Weights of a small GPT-style language model, trained from scratch on English Wikipedia.
Size: 16 layers, MLP 1728 quick GELU, 82.2M parameters.
Training: a variant of Adam for these matrices, 954M tokens, 8215 steps.
Each number is 500 + 25 x the weight over its row's rms, rounded and kept within 0 to 999. Layers, rows and columns count from 0. Numbers have three digits each. The size before them is the row's rms in percent of the matrix's.

# down: layer 5 MLP down (transposed), 1728x576, rms 0.0107, rows 770-805, columns 384-575
# up: layer 5 MLP up, 1728x576, rms 0.0201, rows 771-806, columns 384-575
down770 023:466476440505466513463492481484517519466522493529529529529494505482475477491527495503464471469501515474530504548519524497524517503520499492481527517529516495511523505469530506496529467499516511482528514523480521501457475491492473463497525524521522495471482508469501517516467533478549473551498523487538500489540507474499514572477518522494492535511512465519537489519488485533478518507486510450504515451557473489505456512499452552502483505542483516535481505490461516478467520426523520510505501483507487534534519506489516521531486496532510549502471528481487491543506483482496531470
up771 139:481515483482483493553555523480498507488504524484491497481491480495482501546514496472463500487502544550464508493480493496535510551499496486514504482564503526495493469555508463497481470517499494560522502467492505492467518478486479520544522445514508508464499495512503510516510551492538525479492538502501481500494485482500516499498463520535492507504546503502507531514516502537522481501489480528505511509507488495484486532496553496488483525508515522505523527526531492486506545547490465507502503485508514508472479466517511514514494459501587502473516487490533511528531473491530486488
down771 168:502484483514531523453485500517503472515491467512485500532512529534526480460487559514496510500476469471508489497522511500505481483525507515496483527412491449475492510463496518505509486489477503443505504535488501522461488544480520491437515532481484514511482490506504457489514460515464494505500471498499502528487510506489485476528543466484511491497464492510502480494486503440507512516544484445488481508503479513526534482482455523481512492479466478511488504530489503528474474426497494494486496521527506495506491539505482490496531539487429510578457529499470503498448543521501499539
up772 035:493525449512485509464513495488514522509513455527523475523482459490499533508526474500537516537483456496519500529506486530485482489454499517517504513508490504495493553505549484497484477508525531536512482501505510585508472516496451494520510500528513468474475543489465536565458510496516421521492531498487492470461485444534567503516501493524543493492452512519477505461480487529499491479489436493503512474501481492474483517515508515506531481488484538514485490488485485527528499478489526497498493473520490524552528544525488468513465472487499509495468485502494554492466478499486461486
down772 028:513469490490534485568490500514556460513480543470448509504529487482475477495513503546488474481528499495509475525485483502507509511523517534504515498503501500469512469478604493495549482522470475490487511525515481468494499476465530480499485472494498487516486470534496482503531496517483529486507485489505412484512502510518526481485498524492493509467520530484446519532469618519496488476498508516488496543469482501505514489492498476480516515502472519512505520509531521482509442482481497471534467542433521466508487502515469517501503518507529459515505489514491501487528475475537521501
up773 150:469536470515493502482498567488511489526494474558508508498506524532476521494523491500506525490510528529562494452542487494549486458491555467487500501518524512509444521488490509526475548478513505503503443497477425535495512473495504554507519506500496523515496492476489451523509492542540509509501489529514515509492482481532482487530510551515501449458539524497516513470513500512488461484496498476477509455490502490508527511515493516546518514480503539538517500561443530515535529534505512512554494527498513460512496481535510518517480492489495491500537496510472513489512497482495493513
down773 127:493512485462499511456528507560508508458514503423513452492488543467495506500508516564498446527481507464504512533525459463472495486522513497498476515474498511490526447505490487491529474511499487492529508482537469477481497497502518460488540547524495481491476534494503487485452487561481474492487536467518470487535526513583480498468497488487500547470530470470480489480528522509514476544490553529482493491495504524484475493540514503492548484506474492521488520508468528498526490479474484470486480481533536481488525492481508531462516500490462508502485509503544542516497529514514536530
up774 033:487523452481522525530531498493485510517445527480507507507523498448567479525512514492508514493533507496456533442491497509535534511529538536527530524503501512547500476533541505484500467516524468500481497495487500458495524525488501443488501517479470501488481489550455526541507525485474521509510496520530506524519517484445441500485523506477482521479463484500544555480514515544473442480532433527469525538541498468517485487514510527509520498468464495511506484527491538523517498502496437497497463492499527496469499513475485504522487507506490461506488476524528493516477442519465491527
down774 024:499539541546516505480459499511506509490494517507564519480513505580473518502519463508478499503444520537521514514466521526492481489497496496474460481519487511510468517472389488454516536487517536495486487470481503545519502493487502502525531501488483436502531511509490471506445517503489512511475512476534446468592496450482518515512441504508496504532507507477534493472504509509545528519493505465501486464466484515485527514494509509486515477488504510515499502481498475541470545507500562514555517508499476513515487508481511504512480539479459474466533471518467497517491526489501492463
up775 170:459508501500490523469494511501488485477553498514489478480524515505509491483546526505507489485523510490525502495498541546481510463534490473531520506485487531482554528479488498521536522511468498537436523474517478491498491493455506444506484536492504493533586496489461488491483517487528506531467500477486517432479496537478480495504532498495465496484469476446530486526525500499533490480476503493503518485510497468508493514505483508499506507516552460502522487502487535504566522469492544535474482472484521469509504518538495488498489497455473495494497476502539488492489529482524484497
down775 152:545503518532521501511427529486504493517447491487495497488512478525521511475464522521480490472442534499487499533494488529528540472484470524507495476486512523481462465462506506556498514516488503488512517541474527516487511516520490495478549438472525498522517511489509517493523454462513508485515552523538478516511506508505452506477526535460511507471525540540486488486508488495474490494496476494461519496490500526520539499483502470544508479480493446476545482469503440479489521487549498485516488514500514525524511505468469501490471516459468522500500515498554500490527491502503479491
up776 160:509429469510503512461519563507478512500494494498474493517478512518519540477454532496515476510510486493489477498510505501520441488502473527526519512543473512494440526535492484488499487524513473502444500492472487498538494509512512518493513471499456494526519486499503518511483518496461505502502496522508502504506484524499526486537490480477543506548504499510522514481545499483509495472506500484453496461506438532492503541471461525489540524499515511428499495488525520565485508467490525481535496506540489466484524485506548480494527485521499491494466506489480467489532463500511506479
down776 200:490523536528503517533505456502516482493510494511531478505517503480486486532494476495524517541454548495479496521512483476501569507529495463520507484466544512541536489489453526510526527475424519499493518520506542500470478492508462442503499526508502539470508489484493507511522501505522491491535538487483476527511480503517483539493508512505507488496491513482467490531482548473527495540463516505566558522513547507534450464532507477488464482485515457522503495496505446441540502556515477520493486474461480509477489486493436494500508522434457483512493522489530501500498519496494517512
up777 174:492510490483483546536483494502483491495539481545490550463492530470461501481479522500510504513512495496535461479513492486499514481503495495500495531502510515512551488476518470522486541517437532476488505465481445490532463459489529521510495496542527487513525442514509487513499537466520497437444494507532490500495507485502491475530472497523535468447498513460440489467535482508516525543504458540520461473482473509509500562502490497516470504458477486541494485488489511501492547518535492520533474501509540461467508532482484496483529470481486514504485469537488460511508498486494519485
down777 160:510480514524505535512520492508474439507479484475504515490509494491493560472510468504508470527535477459517463454531515507516536560505516460485475444468523501510476503520509489481480515518508501488495489527483542462510506530523454487526504472519516448487499515456474543518486507539532517509498481512483517494541477486480534495448531424506493499472475500516500517432509537507472513508437527450495491507505559508526498485508489477520529498553504521497530499534529502483536527491520472523474522506496492525471501523510532507522490490514497503488545508466456502480519485479516495491
up778 036:444521525488496493493523470460538467515494463518442514484478497519494507593495538492556549467507518524493482570484496481486481507490484499484472494489506503518507510531519472485483474512498470500500484487512507534568533475491482483505523493505470494456494525481536537540514501499488535480511511462515503437487433468522501528508498496565486514517509536476529526466512531493465500501531493500524527520459529497499518509514507481490499499524513605491518474482511516509490538507487465500519464520515514546493497496481512496519480521541462486468502480471517527484491504483468497505
down778 026:533491497528519493504516486500472509454552541465413523534467514505490506481520495488474475530465464450490542486483502507534486487476521515521483464519463528506465499460378478496516481488485484470493503521528512462501463432519495521510467477490495499519455480470513476484497505514471447481506500525517403522484515531469507467497525507489536495529488480500551494498511586516518480515527522500519485493486486466508495472514477506503475527455460480490486501480509464510499488470529513500503520511502480496491506510511523489495509457478519521527526508520501472514487515503534508525
up779 038:498510514496518507521542509504463512495543524499473527471508499514563495516503452488478471529514511528465489488456548462513447486513485493494533496494487517513504497488507506488495502496509483524483496543458497509473511520558521508465501498503501503487523480557518502521539462482511511501535493492529481469484480520508514487484512523494448510487501493485512493508499467486495516498525499477470498493512498484472472502472491472474527510435481517525542489472506507488502487503515500497487510477504502505485483521528501474542539482514463495525487537498506509485452514502495519471
down779 027:515479510481483491507486534479489489493518481469503468506485547472484531465466515495491561504486496475542485507516493516476514465519501515473426485481480477493470507525460496505500541468520499531473483449518555487495501470485506476523502468488470482486503508513519502490480498527511488448465487501484510514466498519508485535513500497481526492506502489489498509524506482501550531528473447554509461511481528494556515464528509514486497520524498513484479516516496514478499478498523500520508500497506494521498449510463518552455489510540508523542537520513486506482512500526511524540
up780 033:496542538485472492481620498461438509485480500521507527520522500476503493527485510531522566527508454516485490457542471500477506486540532513464466486479532500473525517524506484509535518455514491515521512494551517572498507494546489558478514483527476503496533527510482504520517485503519492509518519511526501442521416444488505481502469498529500492522477522491476481521469500519532500487502483494510507464455497508533477506503485475504488515517505469489477577475497500532494470518494506469508468494497540487528520465499470541482515498516525509497500519494510479480476502468469444504
down780 022:518489505501449531513469534551502449545488497477519487501514512489501536511514492509507499485497467472522511506473501493518480504473499495501501479491466487483527479455549525480480505504490559516485509443492465513530495460489527459504498541483488535507452498518487485476457528503512484514488540527469577444492523502504487509492549465470520525499444450488481484482512374518462489546480494509498525506496505503486514495463526496490507473506494520482521501514512449503544486493521469463496493475469471537491484528525474504498490510509499514499521489508504489490503500543524520498
up781 177:505509535501480509488470507530485514458515455501509522509524466516516503520556514509504530496515511467528488506484515505471525458498482517488529498489519482514488455466473497509496482523542528439456505497527480490493488505501481465520510559488515523490478520493464503491488538513449506528530532466509530499487516488500500492514492497486473530541422525500478517513521472456513517501492509499484497566504501524504502520504474504510522480502469474473568502474516492509549488540511497536515501464473479502509513515449500505498530496488484477506510477518536534459487499499506491460
down781 185:493518478519513476505486521534543483528477532495518523498465553510508509473513479503507478518541503473498484517478506527514484503482500554491481470502521546513517567528537483536498556501507469524477454524492495502528515488521525514514493505532486519529488455549511495516482508517509482488515511502524494518455579495484474474496492516502498536488516503520482501470532508455499512447494493462517482477501453482536483534498485507495493533495484499504518507427491521534455506504537514468527508489487511455500488495516504528498440517530505505515497499491500452483508493498497496479
up782 036:511473504476495496478451498519507530496469527504498492481501504496516490524574452497502520496509503442523503514514496510551531455504492508517510540527473505467486468482477498499486537495493499489482516509447505404491499556455524512511527494484504510543517475478465540459494489536508463478467490518503524535540552512511452497488463503469492497474505490511502487543522497426489447469531512523517476541550528482503516515519479500521508511467471496513528486492485509554477506504500524495511518505489515496468446509519454504546479507483504456504480490532481472498490473525568571508
down782 028:504509513517503514523489472510459541518492489474476473550485502493499468491484521511491526448481488518523461445483529509466526516500488445473508480497527499519462528547447536497476494520495509541529451468504550506476533511469484493517488498515502497443515482518530484462557509494484488525491450520480513491469439495495509545485482476527483467545489524504530533496496390539491510516451487477505499534484462517504492488479519507509505469519556472499456451498518524457464544523490479489516503492523499499509514497494550499503544494463521511537536515506522492510466491480473490488
up783 138:497510465499455489518488494527494508488498501548522477477551455501526506508486485524503457486548492469501481511494496493450480493511505469479476530523521497492506500531487507510501506489493547503493484501478498490522502491504491513493527485499513522522514464535474512526557524490529491499481476578558508492472481491546514523515456511509522525513534534503511546468466521550490486544529476495500504500491505516467505496494539543496499517503510501549543483523483515548485470497502490469527514489525502539507506504447504560485514473514476466501542504563525534493509472500491510485
down783 154:530534495519505481499483524490504475488475478437464497501480533518500496502499532506508476529454528487488481477530491491562526515528484499496492480488513489494438499535471463546508482498488462471510524475513488530450508553525478519490474490472498509481494501515488467520501465534474479555511504515481498496529488521497480516492530521506505511503486491486467492540497494480529509475501504464479515497510493546535508524522522502483493494508484532492453523509478508449475533502495494494462474481497466494479507500510512476552527494466452533482470508481521469476527490490514540467
up784 037:506503499480459489482455506484504521523520453525497579529519481527511503520495506515520461503508414534547474517488464466501466544504501474530481484525471508518522528436505479508483541505535524513486499548463506490450510545495482498476508485483465566513500526549510544566487506483492500483486475500519493485527492483516482485503466478510507495511508533488500505530534495512481453497493487465486508530530509530489523496504521525496509517507495520539509476508523451470476530490456496463504516521512487494509537499498488487527508497492511516484437479506463491485447526481520482484
down784 028:501493534529535519528507481484535545520504529458471469490465482496491511471501513541503490464494528485488510458519504552497516463452514525512489514474538493516473497512456495525514577482474486509538454466476528483492517478508503509508495470464510477488527500467465507481491528490500506498532539537465477522495542544487488535475479516488505499506446434522501511542486513503489479481514530533506476485460525481505483543500476524472519473485514479483541490493528530491533508515524496509484500453542492476460465483498474508465485528477518505522511537477475451492538503528521505543
up785 036:466515459471521470487496529490529531463489492517506435489502520520523536489462513492550480501516575476441511556503505465474527476512534461545509505472528482515510469482515498509472477499482486479515489484514490397500481526507492479524489507495501489514517492480562499505518442484487497461492496468453503499524456529521536526513512502492511533496472485510520536453496529504461475513549490523494517493469514486512525549464485467461497496563489523527531542495486462512455484490486527497504515499506496491545471513479507512550490502530500452500497469516500494506504475468519542514
down785 025:512475539546488513499480482513477451486529523458526531519486453489529476518490519488440514554503487523489474482512536516523469515485477523465487478544505547446497502519552502517491477518501514492508479549483510513477508512525518511483491517467513512487508526549487535467505469528524513476495504524500494483454486462497458498447476491525464470526526506527515473490519547517458514507482512499476497463508468512488472511502518517551499531464494530498426531466511508521516473479514478483512492497494503532462536512506522491492537513496502512525549509511519503536459487523522496502
up786 182:490504501505495515515472475524512511440479480503490544494461495481477488517501471467528484507563509526437539459492446512538526481511537527482510504515504524505466487508466497487498513446498490487529477477513499475523500549527498509467497499473521514469495502496504531532512526487509485483530497491518518474458509479506484480507506484500505440478546480471481530514487502505476511484481520496482494491515486500439505507507520489486490560506497518472487527529514507483500486439493493494481507505501496531473503520541489524491508499481501496535507507545472491497516490482485497528
down786 174:555484504434495460510495482511496509498499478483475523488509557475503478528489514543508519527509508521456558495507501525503541505485512475481470496522508510513444511522484513529497499482498445482471499485519500507496496482481526503497485498484455543518492499463530477491494488505505501459487480536531541536521543481509525556511500506434521531477497486515477524460460502470459476499511499484494476508509492512484550543487490528524500516479483511529508522501488495519514519457483500487510507487513466493462510473504497524497548523491480531516511485520495530516532517483536541509
up787 145:465529519512516530528444483502513497490487520506507495491483555526518488513517495447521495476505517518517477486489511452538474537525498485450527505503538478542530511475455483496480479500489487527517547504525481489556488531514493478491537485523503494522456513554530482557491483509535484509491502513473469475477483462528462525506545497510486537525537492473509471518492505489498522479483477515596498508507523494500446520479519533469495488491482497570481516523486493485545534519485514471505502460483500499479488472498485514518466495457479525513500455512506482480429481442506465471
down787 149:500467483521515499470525543474465490523507497472531508496487510479489518497515491586479502530509488470524504540491515510454499471498507513543505503487489488489478505534540499528523479514470504462457509478489490462507480397514483456508469500520517520488523495515492464461518487477487449545503505491490505466526466531489541458532472513491509465491497516540493490521502504497513460509531536470424536474481496519521513481509484535517527522497528486486507523447503535515464458478515508491514507559534511505536552481508517525534551478563531468498468520506506524517502463519484511509
up788 037:488503502525458488515438501512501467492528538494495495493503493519526545450523472514514492467554487457459492553489471479526531468519497512503472481548510489502466488520536473520538507503484482498500466451555517446491525476523495489510486490480477487515490503505530504465529501522469521489501494492505488510537471531463507499538499500505514512488518499494532518501503465484498533468507525523546521536493545467487464478489454495498538512472512489491504565548496533525524443474489513481443505501515554505535438491502446502515520516506522491480503464521481460488518503471504510538
down788 025:480506537539519524494533503485474469499463521503525514486459510505493532529528524505500481512493502499521498495504538493461487530527533498470478508515512549507502489459573507482468447503498516504534527536515509517497448533498517504489501535517463503499503529499508451529485537480499495499491503509504453391568525465510469495496490547545478459482464496509532505486517401539513499534539477499484487494500437515530500531545510498496498483505470513521508467503474475481476491481509519501533517488489479507519522510481487521497507502478528525481467499494543538507473494533508478449
up789 035:508499517480498459535488507496508505498431470482494507480458498514519454510455501526482507473484529520504517540451516510481487464530486468479490525443506497458531480510522504493483498517476485490523473522517474493512477488513530487480502502502488499504519502472516483442528468475526477502511521513475531481484528469525464508528466490528527498510533538490548478476530511462501527505502533518515493480499540568482494459484504484492481465473492489473500521444505464495469548485494541488477529512500523514486500533499539504537479528508509486518501559506501495503532549502507530488
down789 024:480470527483484507487500445522483488502501488488560437494503493490482526509500505469507475509533488488487512522526512445517496473547507526499520478510494507502459503545506500554512545511525537530501524488484532495509512511491521540483472484493489535509466480509505467540507468516473506500523484454466458512470526520484501505476524491442490504472481465525485514524478521495502484486525523501458489516479448526508493533551516529533511500537535497510463516502499512461518493520516469482490472478481473519492477517515485495456506486552482488486529501485453511496532508448511515515
up790 038:522440493451494536473534506492487455504501507465522512495499466476492505577513459488491580465479491520464482532503464522525518526524475538500558493505494507503479518532481503486503490477435522512485478486473514497541510503555484495495475572510466481508494508530507450485484536504498543534468521486501454492529496485520478489502526459511524489459503504507462453466508515534505501503509525520499499533548475542510484499508523484489546512533491519477477498548484526502535480518526472495498513498496516506502529482499523493473461467514531514503533493511513531504485472503499485530
down790 027:499542495518519503505476540518500527471504520528512508495504494522495492510483531498519466508456488542507492503473468476487496521473475504521470541499522475516515491520506465513517493495479510480495497461553487515493521510485468510535530442545506517494475489459509504521500498504542485504525495490491527524517489495493517469498517478482553512555498531503483474479505609454501505482510459451501506475492489461478513494519481535504437524460483486530529503490527491491494535506509508515514489529469493520483500495510507502533515473514488502521482485470485513531504499473497494473
up791 072:456506509510473500479522488541486508472480505519509526474499474529515531495497504495503483529513523509464509497543518473459470517517468487459488489507500555438468477485490512522511527531504527453514504495511526513520481513475522505513520504499493530486468545479521517511531514495498453539494514485480495489487470533505495486491504490505542520515529518485495509497546487490476470487500438501515485512511498488477511545510496533493535464488442514486489516498527452501479498518504505492480544466537496526494524515528521498472550492498524505531466517507536523491461525477474563493
down791 071:532480506469530488514507549495523479513521514478503480514532520499468493508494479492504526507489474478548498475484516483509504454530503523529496486491565438511558512465529503483507518484526512502502502557463495491482532486521436520520472477506469456545506474530525509497446516513502515439509506505491548522577467478532470517493466493516492467483496485535476505483446504485541510541520525485495514479504487520533509464495486455516458491512553488473526511519452545482540504467495469468501480575431510495518468481472489488548515490496495457484580523484484494508493473494534508475
up792 039:467506498486517517484481506525499507486483498474498408501514490499495547498498494533535445480531565519497527523536528473503537562512464474492527498527533506525460507455531526504496499496496474515502516468519459503500491506452517508514485529550498495502484476418496513504505539505527431484526550499495474502513470480520513528499489492518523519510466501483514462499504468484500496491502522478492523468514496486490506505512509482480492469426504518508530480513497473488492499528535534471502490512537502513449518497527516501536473489521517507497518483511504497520527495558470480507
down792 028:481492528531471480510480515501518506470499496520452495538537520446526504506497486478451502533471467493509450506524522484505478460480519524428481510493475495490520511504564469531539427487516522466520496483519513490483506482532520486461511460452485494505502527520540490453516477485476515466533500492507551483492499538490473474504490521481488481499485494524513510497509478503477512483500513507452497479510503485557523528499520505477502482543491508516474502485470530492537509477486469542501505528531505518506448492487492521496491545477487531485499477515495525512459506466500501481
up793 046:493501521537472473528563482487481502500545527509486480500478504499479489472535457508498470499490578511553493525491551536471500558511481472460502485504499510506496495472454502546519524460528530482515514481458481485558489510511556501504536461514518508489516519490488496466536500529459530505497514511526495526523479488494492494494434511493465512531500471505450511523468528474506502488467454480482468524510493486519534529474465540530457536481513507514500448449478485494474483553493530545497470455514516507430455537497477523498501522491494523514469490452492464496510514492475472509
down793 037:452504483480456532514489497484537524498486455520520527492512496501527518503499510528526508519520473440500479467516464448500501473514507495512506512435472428515516512514474514457512447513457506501481490520492517456473476503481471518480500525514522479536500513526511531486518509446552494463480497519483492518520525533469506483531525514494488496444518514507500525468525424534501518523488468547494521509471507499472474484521499456483526500513501483486532491556516507505556475499524475471509499543504507473529490466528512485496517485521456505512483500532512533478507528514507497493
up794 123:493455492488485456507476476515486518488505480533518488543524555507469439535522477494510482526544541482511514531500472515460475502485488471501511493514492482471465482498494485500488570465468497542541513515512452527535495514534485506504488532517526497495486489521538542516470554534486506459453484490535495484471494522519445508517531502555469484500480512485534524493503509537472504516483518477509495536498474476514448540523503477497514525483535485531471521497465502501479485465514443466523504470549527517494477521455507504494518507510538495507554460499498522475489480540536461517
down794 125:493516492503556522475516479472496439551514485452456503468501463497508543494494505456513498479500460498444470494502500474477482469526498524515544480515509521535536491503497503496492439512511469501497485463476521484475523500445510477503526449497467483490493503505466494514567474473526499544505512525485514501584526471455532508474488515470498533511483507513514485511507453479513507478488474519484523456550522537527561465517504539506503499503468501507569537506530528511505491464487529548494511483452486513492546517543534473510485517487487507496448516482520498511523508489469508499
up795 032:547491498529507508516454496524524480515501480529535478508497466481485500538477501496509484482510474497513483524525487521505491510501488520447536525526489480506479520513510524489533493499500520465491511485581486422464511540497504480497495451483492555462509486486511466531481489504484552521463472500488544456460507484495548462498455496512519527478469506493531450513504490498501482508516526487501491536571506480466498502533474517509499508465491488521501488480480483514471544497479512501524521502518456483489454482510534482521498477483497480511468494509503513513504502495487489502
down795 022:477501497485502528487504513495499550500509560474477497473511511484465488488528507533503481507475463493466444475499476494462521473514550478500513496502523526546436494476503511491501484492486465506464435561506490453531501480486434502487529497520486493500501490483545462536536497510546472486518492499523448544557492481520470502529488561485476533498483511475480497506466609506503568511495500483517495493471478496483519496493521526507494505510534507486495501507507503474474499471517521539500473516464514503511534530489474532474473513469521479514498486514476479464510469555477483489
up796 169:471517482553500545514490461502507489476495492569494527507487521461500506485537516511497518499501499531516523489552527482449517492504459528487504513511503510524491522498481498531533535472495514504474484489470478508477532533516520500505491503456492531542493486500502486517506508490474464472499499477518496480511530492473479480520495534478465488484439521499509471515543457452482492509511489540511488552504472520496531492428474473515501473480485502514504498507456453469526466526487506480520458483539522467549460487493477482528537477441506495499546479544497486495497522518547509502
down796 160:518494482530487517426505510522522504486488527449461437544507481510473507507500479478500485483479501489512473438547516502462486518481528547488522479475524534470514507513561503508503511518546426465447496480472532483505505515533514530501506539495519511505495519489484515549478516508500506521492484504536531493558492530507499457498482474536516512578503500537492484468480488548462451503481491510481468509487489516518509513508543493511521503442527472503496463454468514515477512486557494462505496518481501492478511501506480468456543529503523491512507521536523479517482479536504522472
up797 150:484559511532506506521507488509529530476470492483512502517508508513495483501523482506488509490500486491488522493547513509501516494473491521426503486528500479504529533491493459476541519479502458445505495534501481494493542492480492482463506533508485509539461479435475484516498487504490515516507453549540491507502496478554457501554496511524476470517469513481491479501485476540494485491491471492525505508497460509469559496517538502543543486504532561541514505475482463482530479488494482480560524486511492481514523508492524522490515477498520466506441470566486511446514521475505486455
down797 180:540477462420543479461537482485463466546508494527454496467504507528474491458491523499471488516466511442510501503484457480484493486530477477493521524478497510461474470506507556501511477524543558521524510498485492484508521463494538555534510518470478436490517492558518547497527564479482484481436489496518446484538489530513524523485474499480530544481519561533510510509476527499476504494505495509529505478523524476526449508510515532465458501494470470458477488507489528507444548485472496474462485515486521475477508476544490472509490495508485536520533469443522512500506453468495530503
up798 038:558481478502498523543516520513485474488516499502487457498493474498465462512463484508517477515494457488495501496463544513502506476495501528495510514468516499491508494575525524485476459483491522510515501517496528471479474484543475534476449533462494470481548532468496468541487537496502494486453590490517466523475532481508536505510509497468521495487497490480476484516492460508527522512485504489508494506508492463529491497511514520512504469481502503495462535480537540535496495523501520466506474446514515501514482466472497513469541533510507476535485523508482466525466550501490467565
down798 029:478482532505508467473515529520508499539458509483509460490486530482500510488520523458455487487475525458544485503521482479514488515478517504520461487505528482480526482504574517492501502506503472529498510478517491503499501487506492472478526473509486533559448525484497526477480445504505502532504482478521501495510515480524481476490496515484488467527506500485488527477492474453495526517550485509493502482493456521479528483482498487525488531499481498522536487516474454509513498485489522499500525549458532479519515518497457486529493474448491497477540524473506519457535485525480468525
up799 139:505521506512521476536544454452468518526526491495509490493489510531518504505543525490487478493498514520564495498513489501498480486498442529486507502521527484534513510513501458468509471511514538497459494503480478503509470497471491517549507532467502492482466501475478515484504500533483506518510493558516495529496474521507544503532498498474528496468476493458478481482498486439536521526461521471457519516505473476518506512465477508501468501501515525497524518490485511507501507514479526506500492480497481462505473477492518504493547507509446499478446489526520465491506493495525499467
down799 156:485479502506490463464495504507534473510514479496503468480490500478468487541481496486479496488496509519472505463485507491510467536534520486511481489477470499449509480519493536511470537496506445492525485463505520458461569467500520516496508526486484502508525529520505524513549473509535462508497498488482477445481518470492475488471508506497489482531517495533458519512503519516485486483526458501491499510456518509519518525504499500491549529468512494484505482506521487493510492468521480506485517521500540532509526528533514493481452513495517489535527482471532531496545503523474490513
up800 168:477534520542501498487527528527512448475507514543472463444454489496533466550505516502503491490524515521488494478482499499499495523496487508506520464540518516502532494502514516467510546500507502527509464515521548492446554505481537513532481476516474538532479463506525469544480517561539508498520451520483495474484511500499483464517542494480503453507497479484447486521542477514480459504474490521521541512535485503508516492465491463524518557484499518509474487492441498516522492498482489505511481478508495486549524523510525518476477517518481541491494504526531514516476469525461480484
down800 158:513509476519502457471529499497482519478454510497483438506504497515493466489506519526483454505463464490525517523497447474509500528485472489477482525495454533490539476501487516446548487471495524532540506486499524500465461492502488497513457552520512513492490500486464501486459496531495459473492532510486549524472532503508505490533497501506498467514517481484457536515558501479531493478493463493504510529474505513535471477493448504514489545529492481523456518477509513498515493504510528486427504494509500509493513504494489486476489457484486502415483477488486483512465493479514486492
up801 175:465521483524500545497516508492512509498482467527488466462491542516525533486475496468533500491517510488462485535554513577499496490476531522455514531503509516493527543541482449524530487527483512519508467535491479456491527469476521525498497502510494498540493522458501553516500464526490522513484468508539498476490495496521482462510509512541474481502486530510523507496492491475528544512531523492483491505491495509489518543530471547548497539484510520513521540493482506512526525500523540482508483485499502444483521534472513521527482443497500522505488515547557505484531482436490489495
down801 174:472497469460521527517542464507544468487495504482514505493515556508509468477501541486485493476494495460483535526499495519501507501541497532453475512504458516512484461492473498486513529484467522521482483553507496521550483520474507505447505500531487499503470498484506521470516527477472496513455518504511490505529487492557545491530481504478483473483486520525517493524476478506501504463486551466465507512526494497486485481507473515502531563464553512526484471517519572523475499509465493499477459521508524464522471514507516484534481489493523464519517497556483484481500481504469501482
up802 035:518522506488497486498492519467526521495498485506540473476480494529508464546497528514452493546512483518543496574521497523478512492485510461518518503492465484508503482508480488488529526469482503486504498506468502463537540519485475483552509506552529506473486466470517506503500537484503504499488506484496505495522464447502510519502502502527539479528477506520525466522495523476511517492527458498512468477575464505495448506531488504512527485502505464503495439554513518534507486481468534534520497478487522517445525502504499501442463499493498503503495461495484515511468466519472503469
down802 026:485493508480511463508508486515511508499485510493438536516548507473522516501540492497566485522483495504484505490495468510490511503470499518492509475529517481485474520479473516508470452517543490505489492515480510528524479475490489538463498476470527501555541514548528475518548471493521490500535466497512455569497513535497512495484518510563534503483552494487504516492496541508475521483544486465513526562470524478470541495483507466478528502487485514527507556444514493465502524524505444477494475535505518468495511478474464455512511498458516472483510524517527486504517492478516482485
up803 132:493487537504478519534524488491464514517488511568485489503508509538481558501516488479484485519521554489473473487483476461538461540512495477477498578528494473499492526524511489501466485479488513521501506467500495487490518550497502483479533534523509482506496467494473477526574474491488528521497518532501525494489504484508510509543493499523517508564518554473516522490487512500508506489506514494525496429507484480492490481494505524510528491482483529532477521528518478534480512526497485505532485483465485449502538474488515461523492514473487508518527473473462485528498465505521486506
down803 135:506493441504596486489507500502541496489485527423521468457510494504533475494487484504572510503507500511510547493526483528468528506474498513566509461510520562494512508515506501544498463528521511501529498508503470476486496454523495508526484479475538505542507541476499485487490520537492473485481509483541483542516464536470507466453502500502487466465457523497479466504492526487479501520481507468502499524487480516534555509490462529471525540503501467512510519517455528452492494528517472521483538465557515565500520525506474535479514526530519482509506484516499509479512498515436497498
up804 140:458494505530523517483555508514510468534507496506496505514448498530501517473487513513467490513490505488511525506498475478565429457497492511499514532547525509470430506528523485507483491486463518535478511492490487499499509529517509552500544506498483520511485481488523524495532525527486502470502473553463510494497440478502469519531498518503533492479535526502486489494524500523513518487450508489479494462512503470505512514468485581482507520507468514505543525483504514502497514469486565525497494520499518483509505524529512501475503486515527499504486497552512543516473442482503463498
down804 144:494507508494469480503495475498525513435503526458511473503551481490484483529488480503527488504504490508523457505572499504500554514487496473513541468487519528488558524497503495510485490478523462465489489522520499451475533498504469454491433535495515479502464491491460459474479512482535476535472515462522482473516538562480512518481474448497502519486493472480483460504522451469520495459503527474534485529485467520560458526514465468514511465503525514543482526537498448545519467556565505501511505482520500493495507506485478499492499504487480465487486475470442510525520503508496524505
up805 193:507534539495511527540509517530498486479521492486460540477506500516476493492464500484510498476521501473540527524494470514491500506468510517477549518533531495529495515491478473536520515512465484523492468501547448483506487467477501477486498469489498477478488535477466481511469548501544501493535498495501521501508512505470546486498495507518516496500467538481467488507497507524508509508454495519483518503527503467479521502499468472492490569459500491490509513522522528503495512488489487524474467444493540504501523520487519493464510483471534519519471516525498542453519535486493502460
down805 168:463524543485464475437500481525476517511501506493507507503462518517514483485509469448482487509496516511453502481492497526442518525514484506499510491490516508512494491535489499523523512491492558489516534490532464514518539524505498507512471509502534491501530518478538491509493464507453477551521454512533496521513472430475523489495465497481478471495528476510521511496493472487552417474534496481516513500480518481548452512518498475509519521486504540489462473489474518508513460478429510522504470529509527479515504483574522472505453491489488540538498545516473492504553441500519483559
up806 134:477492508518472512508560550515499515517463480485491550483473488462481471520505483508509484537498481472532502506504484518507495487489520508476517500472482479460503449505497505491490463454495500507487477521432538511460443508485486516510520532471557489484441514497508498513480501514494543488504476483502485486505494514486488468464466529497511499533557546449496543520526526477481519484498479527488503551537491536496537579526484536494518484494500508442483478534561502481528505502480468492485519495499488514498494461534520489475492497488514523506509508473536483516499485499489505468